{"d_model": 512, "norm_place": "pre", "positions": "learned", "init_std_o": 0.00556, "lr": 0.00461, "beta1": 0.95, "beta2": 0.98, "weight_decay": 0.089}
Each number is 128 + 24 x the weight over its row's rms, rounded and kept within 0 to 255. Layers, rows and columns count from 0. The size above them is the row's rms in percent of the matrix's.

# layer 8 attention key, 512x512, rms 0.118, rows 112-127, columns 256-383
size [ 91  99  97 101 101 102  98 101 100  96  98 100  97 101  93  95]
[[ 96 123 135  97 130 159 133  80 166 118 108 114 110  87 120 119  76 142 145 139  79 138 130  97 152 142  93 144 131 162  86 122 132 149 117 130 156  91 171 180 131  85  72 119  85 121 110 131 142 148 110 139 166 157 131 105 145 142 146 109 125 114 155 135 120 120  93 110 183 147 112 103 154  89  94  94 101 101 111 128 137 135 152 150 131 134 131 115 146 137 126 121 101 137 123  89 137 174 107 122 135 111  95 125  74 119  76 155  99 115 140 145 123 159  92 138 139 132 153 129 136 124 162 125 104  82 145 136]
 [136 120 129 133 158 178 125 117 143 146  71 130 116 164 117 101 111 106 132 154 141 129 133 145 132 153 108 155 109  80 154 170 133 121 143 136 110  93 137 141  99 124 114 100 132 113 141 124 150  66 141 135 155 111 147 149 111  74 151 109  91 159 145 122 148 144 109 125 160 146 115 131  87 128 125 104 117 117 141 145 148 141 159 146 144 124 126 133  42 137 155 130 105 121 111  90 106  78 123 100 156 124 140  96  78 176 112 133 133 119 179 150 132 134 142 136 144  95 147 136 141 127  78 106 118 174 105 142]
 [142 145 132 127 137 144 122 151 151 115 142 116 105  95 163 110 161 139 103 146  83 114  58 146 146 114 141 125 184 133 102 134 114  88 127 151 119 110 131 100 123 131 132  76 132 103 142 147 132 101 114 136 129  83 165 108 137 167  91 139 138 134 156 182 104 114 121 115 155 106 143 151 142  84 110 124 125 126 115 131 161 125  85 132  98 155 116  85 118 154 108 111 113 122 147 129 118 112 133  93 103 138  92 122 145 152 118 145 122 164 145 143 102 143  96 145 120 101  89  86 123 137 158 135 120 118 157 157]
 [144 125 102 128 128 124 122 101 138 141 163 153  73 162  93 123  88 105 181 106 113 136 160 132 103 116 147 104 122 114 162 130  78 134  97 122 125 136 157 133 137 107 105 103 158 125 143 116 108  96 139 134  81 135 141 147 133 137 156 134  92 158  86 114  54 121  99 125 146 118  92 107 135 138 181 136 170 123 138 117 111 148 132 117 137 166 129 104 107 118 124 158 121 147 146 109 119 102 121 105  98 138 151 153 128 123 111 132 131 146 145 160 129 118 143  89 101 160  81 106  84 103  89 130 112 107 166 120]
 [140 149 134  92  92 126  91 101  96 116 166 198 162 114 129 147 100 134 125 145 120 143 108 135 125 160 135 163 152  87 104 188 168 144 104 137 149 117 160  71 148 156 142 128 153 106 185 127 119 114 101 137 101 131 113 172 103 128 114 133 150 156 128 107 113 124 140 126 113 136 163 115 137 105 104 178 165 107 137 122 121 119 144 138 136  98  66 111 131 151 115 135 140 133 103 113 151 117 143 117 123 122 172 144 134 175 144 109 129 114 123  87 141 103 129 140 101 142 151 103  99 121 128 119 116 126 158 124]
 [165 122 117 153 187 119 140 139 124 175 123 135 146 139 132 122 126 171 141 113 126 143 148  97 137 131 145 109 133 148 131 135 125 166 158 117 150 187 115 121 106 131 100 121  99 135 173 143 126 123 148 156  84 107 151 127 130 130 126 100 156 165 115 106 117 106 126 110 118 104 154 157 156 176 111 155 105 146 135 140 122 129 141 150 135 139 136 131 136 142 106 130  98 157 150  89 117  85 135 183 137 134 118 113 123 120 113 100 140 124 134 154 137 101 127 174 115 126 145 148 134 152 126 167 118 114 127  93]
 [129 130 188  95 151 150 149 124 166 140 118 131 136 146 127 137 110 100 151 182 140 114 129 108 140 168 151 112 152 112 146 116 113 117 132 141  89 117  92 117 112 149 117 126 143 113 131 104 123 143 142 116 133 124 157 142 111 120 113 121 128 123 112 137 104 127 123 129 162 124 149 176 112 119 163 152 152 175  95 115 117 146 104 135 130 118 135 111 115  84  94 123 185 101 150 136 118 163 108  68 130 116 162 139 102 143  89 134 134 113 139 127 116 133  76  92 138 126 101 128 119 116 169 135 177 121 108 134]
 [133 106 127 115 137 162 129 100 161 160 135 157  83 151 108 126 151 157 142 181 136 111 106 110 125 142 153 137 106 138 163 155 145  60 120 150 155 103 143 107  77 108 112  94 107  98 129 148 130 128 121 153 135 144 109 137 102 150 128 132 125 141 116 165 139 170 137  94 116 113  88 127 111 110 141 168 127 159 113 128 161 117 146 158 117 163 134 135 119 137 125 105 144 121 120 114 172 136 138 162 135 119  62 161 150 118 144  96 149 105  89 126 179  98 151  99 131  95 143 163 122 128 122 175 123 134 157 126]
 [129 104 146  88 115  96 118 107 107 152 150 138 123 115 127 122 145 138 147 146 148  83  81  97 140 132 130 113  81 134 105 152 138 137 102 115 111 117 109  71 118 129 129 166  82 131 134 127 189 138 154 150 109 145 148 100 153 138 101  97 156 119 109 142 125 102 135 166 121 154 109 148 117 123 163  96 160 151 115 117 100 113 140 115 120 150 135 118 114  92 123 107 148 137 175 155 102 134 150 168  95 108 148 114 168  93 165 150 104 115 107 120 151 162 125 113 126 135 156 104 114  80 186 133  89 159 121 128]
 [132 110 132 143 156 124  86 147 137  85 133 107 153 140 111 134 180 157 102 100 164 103 122 116 153 137 132 116 129 113 147 131 139  86 115 102 130 187 160 151 126 111 161 147 103 105 126 110 130 144 113 165 151 108 148 129  90 116 152 170 159 130 128 106 122 149 131 133 157  91 162 106 130 115 102 138 157 108 112 147  88 132 138 140  94 127 111 136 111 115 136 143 109 126 115 135 115 130 127  94 129 133 137 127 147 108 128 139 130 101 145 144 140 129 128 133  94 101 141 138 133 142 156 127 139 148 110 139]
 [128 144 125 121 102 115 119 135 119  99 139 146 131 120 118 158 100 117 177  86 100 115 134 106 143 132  91 152 122 146 141 104 115  87 121 157 134 125 131 143 123 128 136 123 113 128 149 150  97  73 148  86 101 147 130 103 163 135 101 134  59 100 151 135 120 163 113 109 116 171 146 147 103 127  96 157 156 117 168 108 147 140 113 106 147 146 129 116 150 142 136 131 119 147  64 130 149 158 149 124 166 157 113 133 146 162  96 160 108 145 134 122 150 142 131  93 145  92 174 110 139 123  94  92 122 131 108 128]
 [136 114 160 105 170 107 135  96 119 163 126 140 118 134  95 119 115 105 152 114 121 141  76 177  95 157  68 112 118 144 159 160 114 147 166 151 126 132 129 133 114 116 136 140 126 149 149 118 111 127 132 155 105 101  84 120 119 142 111 127 126 146 102 128 140 143  78 116 111 136 128 144 153 121 166 126  94 133 131 117 173 107 124 120 117 111  92  92 122 140 134 110 111 118 171 105 132 163 111 141 114 163 123 153 119 165 130  85 150 116 102 140 116 155 116  99 129  97  98 150 171 135  86 182 118 151 138 131]
 [129 123 146 126 124 133 107 148 152 108 104 102 137 151 179 184 155 104 133 106 132  98  87 123 131 147 119 121  82 167 119 115 153 150 177 124  89 148 153 124 147 121 125 102 150  99 143 163  99 133 146 123 127 145 115 167  75 106 122 122 162 110  81 159 103 131 128 137 139 119  70 132 134 144 170 168  98  81 136 109 119 112 136 109  92 132 132 111 123 150 108 126 146 161 130  98 132 102 136 170  96  96 138 132 140  70 111 162 120  92 127 127 113 108 139 160 141 139 145 123 138  96 110 140 201 146 113 149]
 [160 116 164 124 156 117 129 152 110  96  88 112  92 136 128 127 146 103 139 116 164 144 137 115 157 130 100 113 136  83 112 121 165 117 138 126 125  99 106  93 145 110 139 160 152  91 137 151 161  84 163 113 151 146 116 106 123 173 111 101 134 132  81 160 124 143 116 141 156 109 142 128 148  69 128  96 160 172 122 122 110 106 157 129 145  97 112 145 164 143 134  94 133 156 119 103 123  71 106 187 140 155  86 161 130 126  67 116 116 142 173 127 123 143  97  95 103 128 109 136 141 114 129 129 119 135 136 104]
 [138 122 113  76 151 152  77 108 126  94 125 115 127 127 103 109 141  98 129  75 124 136 173 124 125 100 132 137 149 134 119 127 167 134 149 132 130 108 123 157 132 156 132 120 141  95 125 121 172 119 120 120 123  89 117 110 148 130 108 186 180 140 117 144 132 127 115 100 111 104  82 112  73 129  93 176 133  99 120 131 146 121 115 119  95 129 119 142 163 142 114 127  95 148 122 144 137 102  99 113 121  99  73 147 116 120 143 144 132 125 133  95  82 108 148 149 159 157 105 164 133 125 133  80 158 109 143 120]
 [136 126 139 122 132 173 133 117  87 171 106 142 127 134 138 151 160 198 154 143 115  87 126 150 105 113 110 145 157 125 140 121 132 152 167 150 139 127 114 100  84 148  94 111 126 137 148 100 101 174 141 108 102 155 116  84 101  90 116 129 127 106 123 118 125  63  92 110 150 121 155 142 115 147 124 181 136 110 102 114 128 116 134 134 154 121  84  95 120 132 141 127 136 154 114 139 106 103 105 102  99 116 158 105 130 178 131 151 109 100 139 115 115 131 146  89 126 100 141 152 140 123 111 133 167 121 160 112]]
# layer 8 attention query, 512x512, rms 0.116, rows 113-127, columns 256-383
size [ 93  96 100  98  99  97  98 100  96 100  97  95  96  94  91]
[[102 150 123 134 128 153 174 157 130 127 119 113  94 122 139 103 145 118 188 102 140 124 150 166 117 121 146 117 153  99 153 120 122 119 149 127 155 138 118 173  87  52  78 136 130 144 129 110 140 159 126 107 130 108 144 163 150 119 151 116 163 110 146 120 128 137 104 161 105 145 114 150 127 119 107  94 119 146  97 156 186 138 130 138 130 152 113 128 116 117 186 121 101 107 125 133 131  88 138 129 123 132 153 129  87 151  99 117  78 111 130 153 130 104  85 133 119 146 167  90 152 167 121 154 154 135 110 139]
 [117 130 130 115 148 151 112 108 165 141 154 123 143  97 124 114 127 142 105 163 110 148 103 139 136 134 106 171 180 177 131 130 128 113 122 131 168 114 126 168 118  88  99 155 152 112 181 134 164  93 129 143 142 122 153 123 130 123  89 121 164 121 143 141  87 113 119 121 141 122 149 116 150  86 119 135 139 156 154 156 105 151 143 131 126 136 126 113 109 153 140 111 104 124 107 123 129 190 139 106  94 137 136 119 141 182 155 115 123 225 144 137 105  72 107 110 146  98 148 100 107 110 150 137 162 108 140 141]
 [ 72 142 109 100 168 141 145 185  63 136 149 159  89 110 105  94 110 115 136  99  96 149 153 161  72 138 130  77 123 106 134 136 130 120 120 113 139 149 124 122 116 114 124 102 142 153 139  75 121  99 128  94 144 129 114  85 139 103 122 121 155 115  75 158  99  58 103 142 131 153  94 115 142 134 101 138 145 142 137 142 179 116 136 146 167 146 146 126 120 148  98 146 141 152 111 132 103  82  62 151  89 161 149 155 144 137 150 105 124 140 141 113 147  93 118 114 145 111 102 117 103 143 140 150 134  80 143  97]
 [101 103 108 113  90 102 102 147  96 115 147 139 137  75 147 173 116  73 114 150 138 145  96 122 115 123 141 148 175 130 131 150 156 158  99 153 145 106 142 124 136 142 151 112 102 108 134 122 119 115  96 147 168 112 134 156  71 110  96 110 170 118 156 137  73 151 148 130 126  92 166  97 118 170  98 129 122 130 140 160 195 161 110 114 127 149  95 174 141  89 149 119 132  83 150  97 135 119 138 137 100  96 141 140 155 142 168 130 112 110 115  68 124 131 160 138 117  94 113 126 106 171 130 112 156 106 130 136]
 [184 133  97 110 132 117 128 178 152 121 147 107 109 117 162 110 155 124 109 146 171 136 108 112 148 106 150 138 139 110 112 150 122 155 144 111 135 140 116  85 111 119 141 184 125 163 119 100 155 122 141 163 119 136  73 100 116 118 111 116 156 132 131 142 115 111 148 158 158  96 136 144 162 101  92 104 115 144 128 112 167 123 134 134 137 183  87 171 103 117  99 124 117 145 100 125 169  82 113 148 130 141 118 104 109 128 108 107 119 114  91 150  95 115  96 120 118 160 101 145 144  81  86 138 115 132 112  96]
 [134 131 188 133 153 119  90 133 138 143 128 115  89 160 101 109 119 105 171 146 159 154 146 137 154 123 112 126 160 124 165 117 134 108 164 145 135 152 159 138 138  77 126 133 152 116 139 130 101 123 148 140 145 123 154 139 140 113  97 118 144 182 117 123 128 120 136 108 160 103 133 121 143 112 185 132 146 141 113 141 133 169 177 135 118 152 115 108  80 104  96 105 151  55 188 105 125 115 150 115 136 142 133 115 129 153 127 124 136 130 145 136  78 152 114  68 115 158 134 159  95 104 133 130 143 113 121 147]
 [136 124 168 107 117 145  73 171 164 135 150 113 125 144 141 108 151 162  80 139 114  98 150 119 116 139 123 129 130 152 138 137 115 108 140 113 147 131  92 128 120  75 129  86 140 143 173 120 112 121  85 117 159 132  96 114 127  72 147 147  91 135 131 158 111 163 132 127  98 110 142 133 142 141 139 138 133 126 123 159 131 113 164 122 119 170  96 117 146 142 143 118  98  89 139 111 167 154 111 125 113 131 149 115 154  91 144 126 133 133 102 148 120 160 127 109 125 107 134 189 152 114 125 141 139 113 114 161]
 [137  86 163 112 140 174 136 121 184 110 113 153 105 122  98 111 155  74 145 152 118 119 145 144 133 131 135 123 110 138 134 165 120 143 135 116 107  67 142 113 105 111 172  99 114 161 158 104 139 123 133 123 129 148 135 136 194 154 116 127 184  72  97  84 137  87  87 164 125 146 129 133 116 121 141 119 119 147 146 124 129 156 149 138 125 110 136 153 122 134 117 128 154 108 106 112 151  93 129 157 106 121  76 108 102 148  97 114 157 134 133 127 153 183 120 139 135 100 159 177 114 111 171 126 126 129 123 100]
 [138 107 128 128 145 111 149 129 180 109 129 141 116 150 103 148 164 167 105 154 105 131 107 106 134 136 142 144 161 134 103 118 129 137 103 121 135 125 159 140 162 156 127 122 145 163 141 124  90 161 111 136 138  92 127 135 129 109 139 150 121 173 122  84 130  98 156  87 129  99 139  87 157 115 139  96 161 106 126  99 150 117 106  81 122 138 104 145 123 113 133 102  75 103 130 102 147 117 161 103 128  98 128 114 174 103 144 131 124 121 107  99 164  99  93 127 153 146 139 117 124 138 117 168 172 132 106 116]
 [ 86 183  98 114 146 169 143 139 138 118 119 115 104 144 108 157 123 148 149 119 140 143 120 125 111 144 135 103 138  91 131  90 148 109 109 159 176 110 124 136 129 138 153 140  95  79 120 148 146 150 135 118 120 117 127 115 154 175 140 149  77 124 111 122 132 130 118  93 149 134  91 165 108 156 146 149 143 123 125  91 122 156 150 156 162 155 182 116 130 125 144 138 160 108 100 168 101 145 167 124 130 133 101 135  85 123 132 129 155 157 131 164 118  90  95 100 129 117 123 170 131 155 128 138 109 145 128 113]
 [116 146 154  79 116  81  96 114 152 136 136 128 152 121  91 104 121 137 157  96 111 130 134  99 108 145  99 125 132 123 167 128 121  57 137 117  82 135 103 107  99 158 146 126 146 154 164 109 126  89 114 100 171  86 106 142 156 118  96 148  74  87 120 176 104 127  96 115 171 126 133 153 155 116  95 131 115 159 142 139 108 136 113  95 133 168 142 136 132 143 141 144  88 153 132  73 125 107 152 158 125 143 136 122  56  92  96 118 141 147 176 124 183 138 149 133 110 111 120 129 127 107 137 159 143 161 103 136]
 [ 99 104 155 113 114 109 124 144 116 119 102 134 115 147 115 114 139 125 121 113 138  81 173 143 106 108 165 121 122  93 116 147 132 144  70  98 116 129 151 148 132 111 112 165 120 130 156 141 143 173 110 122 128 134  93  98 118 152 121  81  87 131 120 154 165 139 157 155 137  83 127 134  86  91  98 127 138 109 114 145 136 142 156 146 124 134 161 119 120 134 149 161 168 150 171 127 125 156 121 132 138 114 113 130 185 154 165 126 121 111 103  96 154 130 150 148  93 137  90 148 138 121 136 117 126 104 148 119]
 [148 141 115 144 168 134 128 165  93 182 103 108 136 131 146 107 141 121 129 112 182  87 123 140 120 153 111 104 135 124 147 145 155 138  93 175 161 110 143 163 157 151 123 119 118  97 108 119 137  99 142 155 128 127 134 100 103 132  94 157 117 105 126 156 110 144 129 122 143  74 114 140 147 113 169 121 136 165 143 160  61 148 140 107 136 124 143  94 110  89 109 138 123 143 107 106 137 116 101 156 142 134 111  86 112 133 114 133 105  90 164 145 112 139 136 137  98 132 127 132  94 113 123 122 119 129 150 108]
 [126 111  93 115 108 102  90 153 130 133 167 111 129 111 123  98 124 151  96 155 124  82 115 145  97  67 100 114 143 125 120 145 166 100 129 123 157 104 127 122 130 163 139 108 140 122 132 144 182 188 152 126 122  90 123 131 138 134 101 122 133 148 138 110 102  99 139  97 158 143  93 132  89 136  97 156 172 123 140 148  95 128 126  93 143  99 111 124 178 130 150 156 135 183 164 153 162 104 131 138 165  75 159 158 141 121  78 116 123 122 114 166 124 151 111 125 124 149 119 128 128 135  98 126 121 153 115 132]
 [149 132 150 114 100 186 117 124 127 125 147 107 159 139 139 130 146 139 134 173 106 110 106 180 108 152 127  90 125 154 134 118 150 136  71 119 124 141 137 130 133 121  83 118 144 105 149 123 143  94 115 141 106 145 166 101  93 131 188 150 130 103  93 129 102 113 124 111 163 141 185 172 116 100 130 127 162 129 101 124 109 112 139 154 128 125 136 134 101 114 141 126 137 114 145 104  86 140 167 173 132 109 112 126 123 160 101 125 103 136 134 136 150 139  93 155 148  75 141  97 176 155 134 117 123 161 127 136]]
# layer 8 attention value, 512x512, rms 0.138, rows 0-11, columns 256-383
size [ 90  88  89  90  91  91  88  85  93  87  89  88]
[[136 137 149 115 146 119 155 128 133 159 139 126  84  68 125 141 140 162 167 113 155 129 124 146 159 148  88 148 142 107 159 118 106 155 143 165  89 124 108 113 121 161 118 112 118 153 143 105 127 160 108  66 123 120 100 135 172 116 108 157 107 128 175 109 139 128 167 135 153 159  75 115 142 104 152 116 149  92 108 159 135 110 140 103 122 149 143 155 139 146 114  91 133 146 119 112 134 140  87 134 107 117 164 143 101 140 135  99 122 144 156 136 104 141 140 155 140 121 119 122 108 127 138 124 112 132 144 105]
 [104 152 130 112  90 133 120 116 163 113 155 147 131 170 115  96 145 169 112 108 163 136 133 137 154 141 111 122 106 130 129 136 143 126 115  92  61 113 146 123 154 133 178 151 126 127 133  83  97 119 132 105 120 150  85 117 157 136 123 120 121  98 158 133  99 106 108 134 115 129 173 135 157 139 100  89 132 156  92 110 152 135 139 140 141 146 121 117 149 117 121 108 163 149 129 106 137 135 161  67 141 116 118 141  91 119 118 110 130 143 170 186 149 145 170 134 115 125 124 102 146 110  86 121 161 146  90 106]
 [141 134 123 107 151 134 115 119  92 149 111 131 109 125 184 133 114 127 124 124 147 148 128 119 136  92 146 118  85 149 128 133 162 144 130 100 131 126 101 138 159 104 127 174  87 144  95 108 120 147 103 122 102 144 107 125 163 105 115 165 114 139 127 118 105 118 140 141 150 159 100 121 121 105 134 126 108 119 140 141 133 168  53 150  89 120  96 154 120 121 119 134 129 140 161  95 141 175 116 153 120 131 145  98 133  99 120 110 159 135 151 123  93 157 128 154 136 148 119 115  46 124 124  94 125 154 125 146]
 [175 145 130 128 138 118 101 130 124 130 159 115 105 157 128 123 152 144  91 140 222 139  67 116 160  97 103 141 116 137 127 113 193 104 130  78 138 103 172 160 132 169 158 100 141 109 165 115 177 156 120 105  93 151 169 123 149 100 146 152 122 162  95  99 109  99 105 113 133 150  82 144 132  96  73 130 105 163 133 167 131 101 106 149 173 164 112 140 161 140 116 164 144 119 132 163 112 119 111 115 134 116  95 108 113 123 157  92  96 108 118 126 130 103 136 130 153 102 162  61 117 134 113 144 153 112 151 156]
 [ 83 124 106 110 138 136 135 185 108 130 146 101  97 163 161 128 121 108 123 135 121 134 100 135  87  95 101  81 151 133 136 139 120 121 118 143 147 117 140 105 103 154 119 185 116 116 148 100  81 109 124 156 151  92 151 122  91 138 169 118 122 153 141 124 134 125 156 140 180 146 129 137 100 129 137 150 154 151 114 102 127  85 143 145 112 139 171 112 140 147 116 120 146 134 129 147 168 114 168 113 137 165 200 116 136 132 102 160 112 115 107 190 146 145 113 128 111 121  68 113 122 156 127 137 123 131 152 126]
 [119  99 108 127 141 110 132 118 133 145 136  94 132  89 122 144 140 122 103 110 153 113 121  99 103 128 133 163 136 100 108 157 128 169 155 111  64 142 140 146 148 155 149 155 135 150 147 152 121  69 149 113 140 118 112 130 178 139 154 133 134 142 140 125 129 103 116 105 137 177 161  80 115  75 131 105 150 142 116  91 132 162 129 112 120 116  95 131 100 139 129 135 100 152 160 120 118 114 153  85  85 126  99 177 145 119 116 136 156 160 134 147 131  95 110 173 118  49  99 153 139 106 118 170 154 137  78 134]
 [159 155 113  60 131 158 100 148 123 120 128 139 142 126 126 136 131 128 100 139 123 142 108 136  90 114  85 128 103 140  97  81 109 145 138 124 114 137 108 107 112 153 143 146 141 141 125 108 113 122  99 141 162  94 164 153 121 149 104 116 120 141 105 134 130 117 171  92 121 127 152 145 150 148 123 103 164 184  70 169 123 133 150 125 121 158 109 160 133 143  94 100 147 109 151 115 117 171 118 138 134 156  84  71 134 137 139 105 100 153 159 123 165 123 147 181 145 116 131 108 135 116 130 123 102 126 182 148]
 [169 134 150 145 106 111 150 134 126 167 130 105 155 138 153 124 162 136 130 123 148 115 132  79 120 102 140 169 125 140  94 151 113 136 143 113 103 130 144  71 115 158 127  79 134 118 119 141 169  60  90 135 152 103  99 121 150 107 117 113  94 114 107 129 121 117 129 158 126 146 142 139 154 132 130 115 104 142 117 173 110 134 158 175 121 156 127 141 173 115  76 146 113 121 162  97 147 123  92 137 187 122 116 123 113 126 126 137 127 136 139 109 119 164  70 127 152 178 128 163 147 148 131 123 140 102 106 144]
 [115 124 130 129 166 109 147 155 136  57 174 122 139 109 171 118 178  89 141 143 124 148 158 132 137 132 132 154 125 143 126 139 140 128 141 140  87  97 101 130 134 129 163 104  91 141 133 117 115  98 137 141  63 138 167 118 119 139 111 128 116 101 148 110  97 117 160 125 123 163 131 129 114 125 121 119  99 150 123  88 140 121 151 143 134 145 116 154 146 143 104 142 152 130 138 104 119 141 124 131 145 156 135 138 100 101 141 103 138  68 129 108 125  97 167 170 140 119 124 135 120 148 167  98 154 149 125 143]
 [125 154 112 138 129 139 149 104 109  96  90 110 119 111 101 136 154  89 130  89 137 134 136  96  81 139 129 149 122 146 113 105  95 121 102 107 117 107 102 120 120 141 124 161  92 128 126 148 134  91 132  87 158 118 129 125 125 165 142 140 124 124 102 170  97  90 103 142 143 139 121 133 109 123 108  98 145 124 129 145 133 112 123 135 146 206 147 128 121 104 125 130 140 131 125 138 117  94 111 133 125 123 105 148 141 152 133 120 129 132 115 157 110 120  95 129 180 153 146 143 129 123 142 116 153 141 149 184]
 [123 151 146 151 196 105 107 129 178  90 100 102 127 108 175 122 123 150 113 135 131 127 114 122 118 136 159 178 140 123  79 130 138 144 142 141  99 166 124 139 124 117 172 108 138 153 161 154 114 144 175 139 114 152 165 118 135 154 149 132 133 137 117 146 137 164 153 113 160 200 125  99 129 137  74 167 113 146 120  61 157 125  78 110 164  86 166 106 118 141 153 145 158 147 147 128  90 113 102  97 107 109 176 104 159 122 137 102 147 141 109 145  83 123 100 134 154 123 134 151  82 126 159 152 104 138 136 114]
 [116 106 161 118 116 134 110 157 108 106 116 146 120 140 126  89 126 133 115 135 118 173 158 118  91 137 158 120  93 106 113 152 104 133 143 108 124 150 143 127 109 140 157 137 136 151 134 167  87 162 142 134  94  84 145  87 170 126 145 100 128 136 145 170 125 117 131 133 151 169 114 116 140 143 141 144 126 106 165 149 128 155 124 129 116 118 125 122 124 145 133 131 167 198  73 113 146 150 138 121 160 106 101  98 124 115 134 154 103  98 139 185  84 133 179 142 125 147 118 123 104 122 120 159  88 119 138  85]]
# layer 8 attention output (transposed), 512x512, rms 0.126, rows 0-10, columns 256-383
size [ 92  94  91  93  93  94  89  88  90  90  90]
[[126 134  96 123 104 140 146 148 135  92 118 128 119 130 128 185 150 119 106 147 131 115 125 134  81 130 119  68 145 156 101 129 117  84 136 166 170  78 137 155 160  93 149  97  99 127 146 114 127 107 161 154 115 136 121 110  88 126 143 135 133  91  84 149 129 149 122 152 156 141 144 132 132 134 101 115 111 139 130 100 181 137 130 129 167 164 118 125 127 103 107 167 180 141 139 107 129  96 130  91 148  99  88 151 117 179 126 147 133 117  70 125 125 134 117 131 144  99 112 135 118 134 132 127 146 157 150 112]
 [195 147 115 113 112 134 146 155 168 119 116 111 126  88 142 145 130  99 134 166 141 109 101 139 122 113 149 123 159 109 166 116 123 117 147 124 123 106 107 149  99 139 118 118 154 110 154 146 147 127 144 106 129 126 117 131 116 145 162 164 103 111 127 112 120 161 121 116 111 138 115 107 132 135 149 125 128 109 110 138 105 121 126 106 147 131  95 141 151 205 166  86 128 115 150 144 132 138 116 103 166 115 133 135 133 131  91 134 105 108 154 138 130 107 150 137 119 107 136 156  84 154 105 105 125 145 122 169]
 [117 162 123 127 122 143 172 139 142 113 155 131 125 126 145  81 140 118  67 132 156 128 146 131 140 150 107 185 182  91 157 134  86 139 154 154 148 106 175 112 111  97 108 131 145 134 108 125 192  93 152 153 146 106 131 130 130 114 167 132  57 119 120 162 149 110 110 151 145 127 166 163 161 102 148 126 124 178 115  95  80 130  95  93 105 117 101 126 133 111 130 119 130 150 112 149 106 104  80  95 172  87  85 147 126 134 132  79 156  97 120 139 130 126 156 120  87 131 134 154 161 154 103 156 154 171 126 131]
 [139 145 126 105 110 111 124 145 143 143 108 167 103 131 128 139 187 127 158 131 137 137 126 136 137 140 113 134 135 153 137 148 127  93 124 103 129 171 100 146 115 103 131 120  91 152 130 156 142 148 144 112 134  99 113 129  91 148 194 114  85 134 119 145 164  93 160 150 130 134 168 132 131 155 133 146 112 149 122 111 159 134 165 151  92 147 104 149 104 140 126 144 145  81 115  98 142  79  71 127 103 154 108 135 135 131  64 136 168 130 128 142 145 123 119 134 128 116 114 113  85  98 128 121 131 123  97 165]
 [141 169 118 141  96 116 128 151 125 136 106 173 125 182 132 146 123 162 150 112 167 168 119 112 163 155 141 176 109 119 151 156 107 136 127 126 151 102 141 128  96 149 148 154  80  94 160 158  87 128 143 134 160 142 117 145 113 158 135 121  88  97  91 151 171 101 145 123 160 164 135 123 138 120 162 124 165 135 129 171 157 143 146 114 142 117  96 165 112  87 135 193 123 117 140 138 129 143 167 164 162 132 120 122 110 123 141 133 146 124 103 115 131 101 154 144 112 122 146 144 114 141 126 143 129 144 167 124]
 [121 127 172 137 121 146 127 167 101 126 116 140 110 120 146  83 126 160 127 170 100 112 193 131 140 166 155 121 134 115 132 114 123  73  98 123 126  97 170 105 110  91  98 111 131 133 130 132  93 108 146 124 125 138 131  78 132 125 133 131 106 125 173 133 131 133 174 150 126 112 153 157 157 107 120  75  89 143 119 148 172 132 122 141 160 134 149 191 105 154 119 107 161 118 150 101 124 173 139 122 132 159 156 128 119 154 107 130 102 112 116 153  99 128  86 152 123 104  70  97 114  91 113 157 129 133 146 151]
 [146 177 138 117 103 118 139 137 149 101 156 106 113 127  82 146  75 103 107  98 156  96 123 109 122 107 164 114 156 106 123 150 114 145 135 127 122 104 114 122 110  96 114 136 108  88 140 152  76 133 130  80 104 138 201 103 105 105 128 155 120  68  90 135 155 123 128 171 124 140 119 127 134 143 118 150 103 122 153  82 126 145 129  86 166 101 142 107 138 101 131 177 146 139 136 118 155 177 147 164 110 129 116 147 107 119 123  87 120  81 153 118 193  80 117  99 175 150 125 121 103 134 126  98 151 137 129 138]
 [147 148 113 149  90 127 102 142 178  95 156 175  91 149 124  97 145 107 114 144 171 162 116 127 136 174 110 135 117 118 124  61 134 107  89 113 117 161 112 113 153 146 111 155 118 181 151  90 131 157 132  96 119 135 134 126 119 158 108 181 173 113 127 117 147 113 131 114 146 134 145 118 182 144 117 141 130 102 137 140 133 144 107 108 123 143 108 128 114 103 122 140 140 102 155 158  87  94 142 126 118 117 108 125 146  98 145 121 127 109  98 131 164 148 167 115 128 137  90  99 129 121 125 156 121 139 167 106]
 [125 159 165 161 108 170 150 136 103 140  85 119 132 116 137 150  74 124 144 139 104  83  93 130 135 143  93 144 123 162 139 130 116 115 118 126 141 143 147 160 117 137 118 154 117 104  87 104 122 109 131 129 129 137 140 136 100  86 111 109 105 112 131 154 134 151  96 152 155 142 109 141 128 124 164 122 110 128 119 118 123 142 147 143 135 117 124 134 188 118 149  91 118 129  96 161 107 106 126 114 106 136  73 143 118 126 129 119 131 117 138 143 144 104 128 144 148 164 123 134 161 158  65  70 131 129 126 100]
 [162 140 110 124  71 137 114 121  98 118 126 118 155 114 140 145 133 147 202 168 107  96 127 107 130 138 153 122 151 117 123  92 134 137 156 116 149 159 128 161 123  99 124 109 170 119 173 109  98 167  91 163 106 127 132 137 148 174 127 149  22 129 132 149 148 133 129 146 159  95 130 128 146  90 160 150 138 165 114  99 155 139  84 124 147  74 150 149 164 154  96 117 157 145  87 152  95 145 150 116 104 151 140 132  98 115 116 142 139 119 102 107  92 152 102 118 100 109 142 106 102 141 162 110 131 112  93 106]
 [120 147 100  86 102 145 115 124 129 146 129 158 144 137 146 147 120 112 130 157 139 145 132 127 133  66 133 108 141 133 132 143 143 129 115 109 150 118 147 124 107 128 121 135 155 156  99 127 163 144 123 175 156 143 108 154 157 104 128 113 106 129 135 126 131 136 104 164  88 123 159 151 163 120 131 126 125 148 175 116 138 120 156 172 129  91 171 140 110  81 130  91 146  85 158 136 134 108 143 138 148 128 106 133  96 170 132 131 153 150  91 128 165 130 171 130 125 174  93 131 126 108 109 128 132 145 115 154]]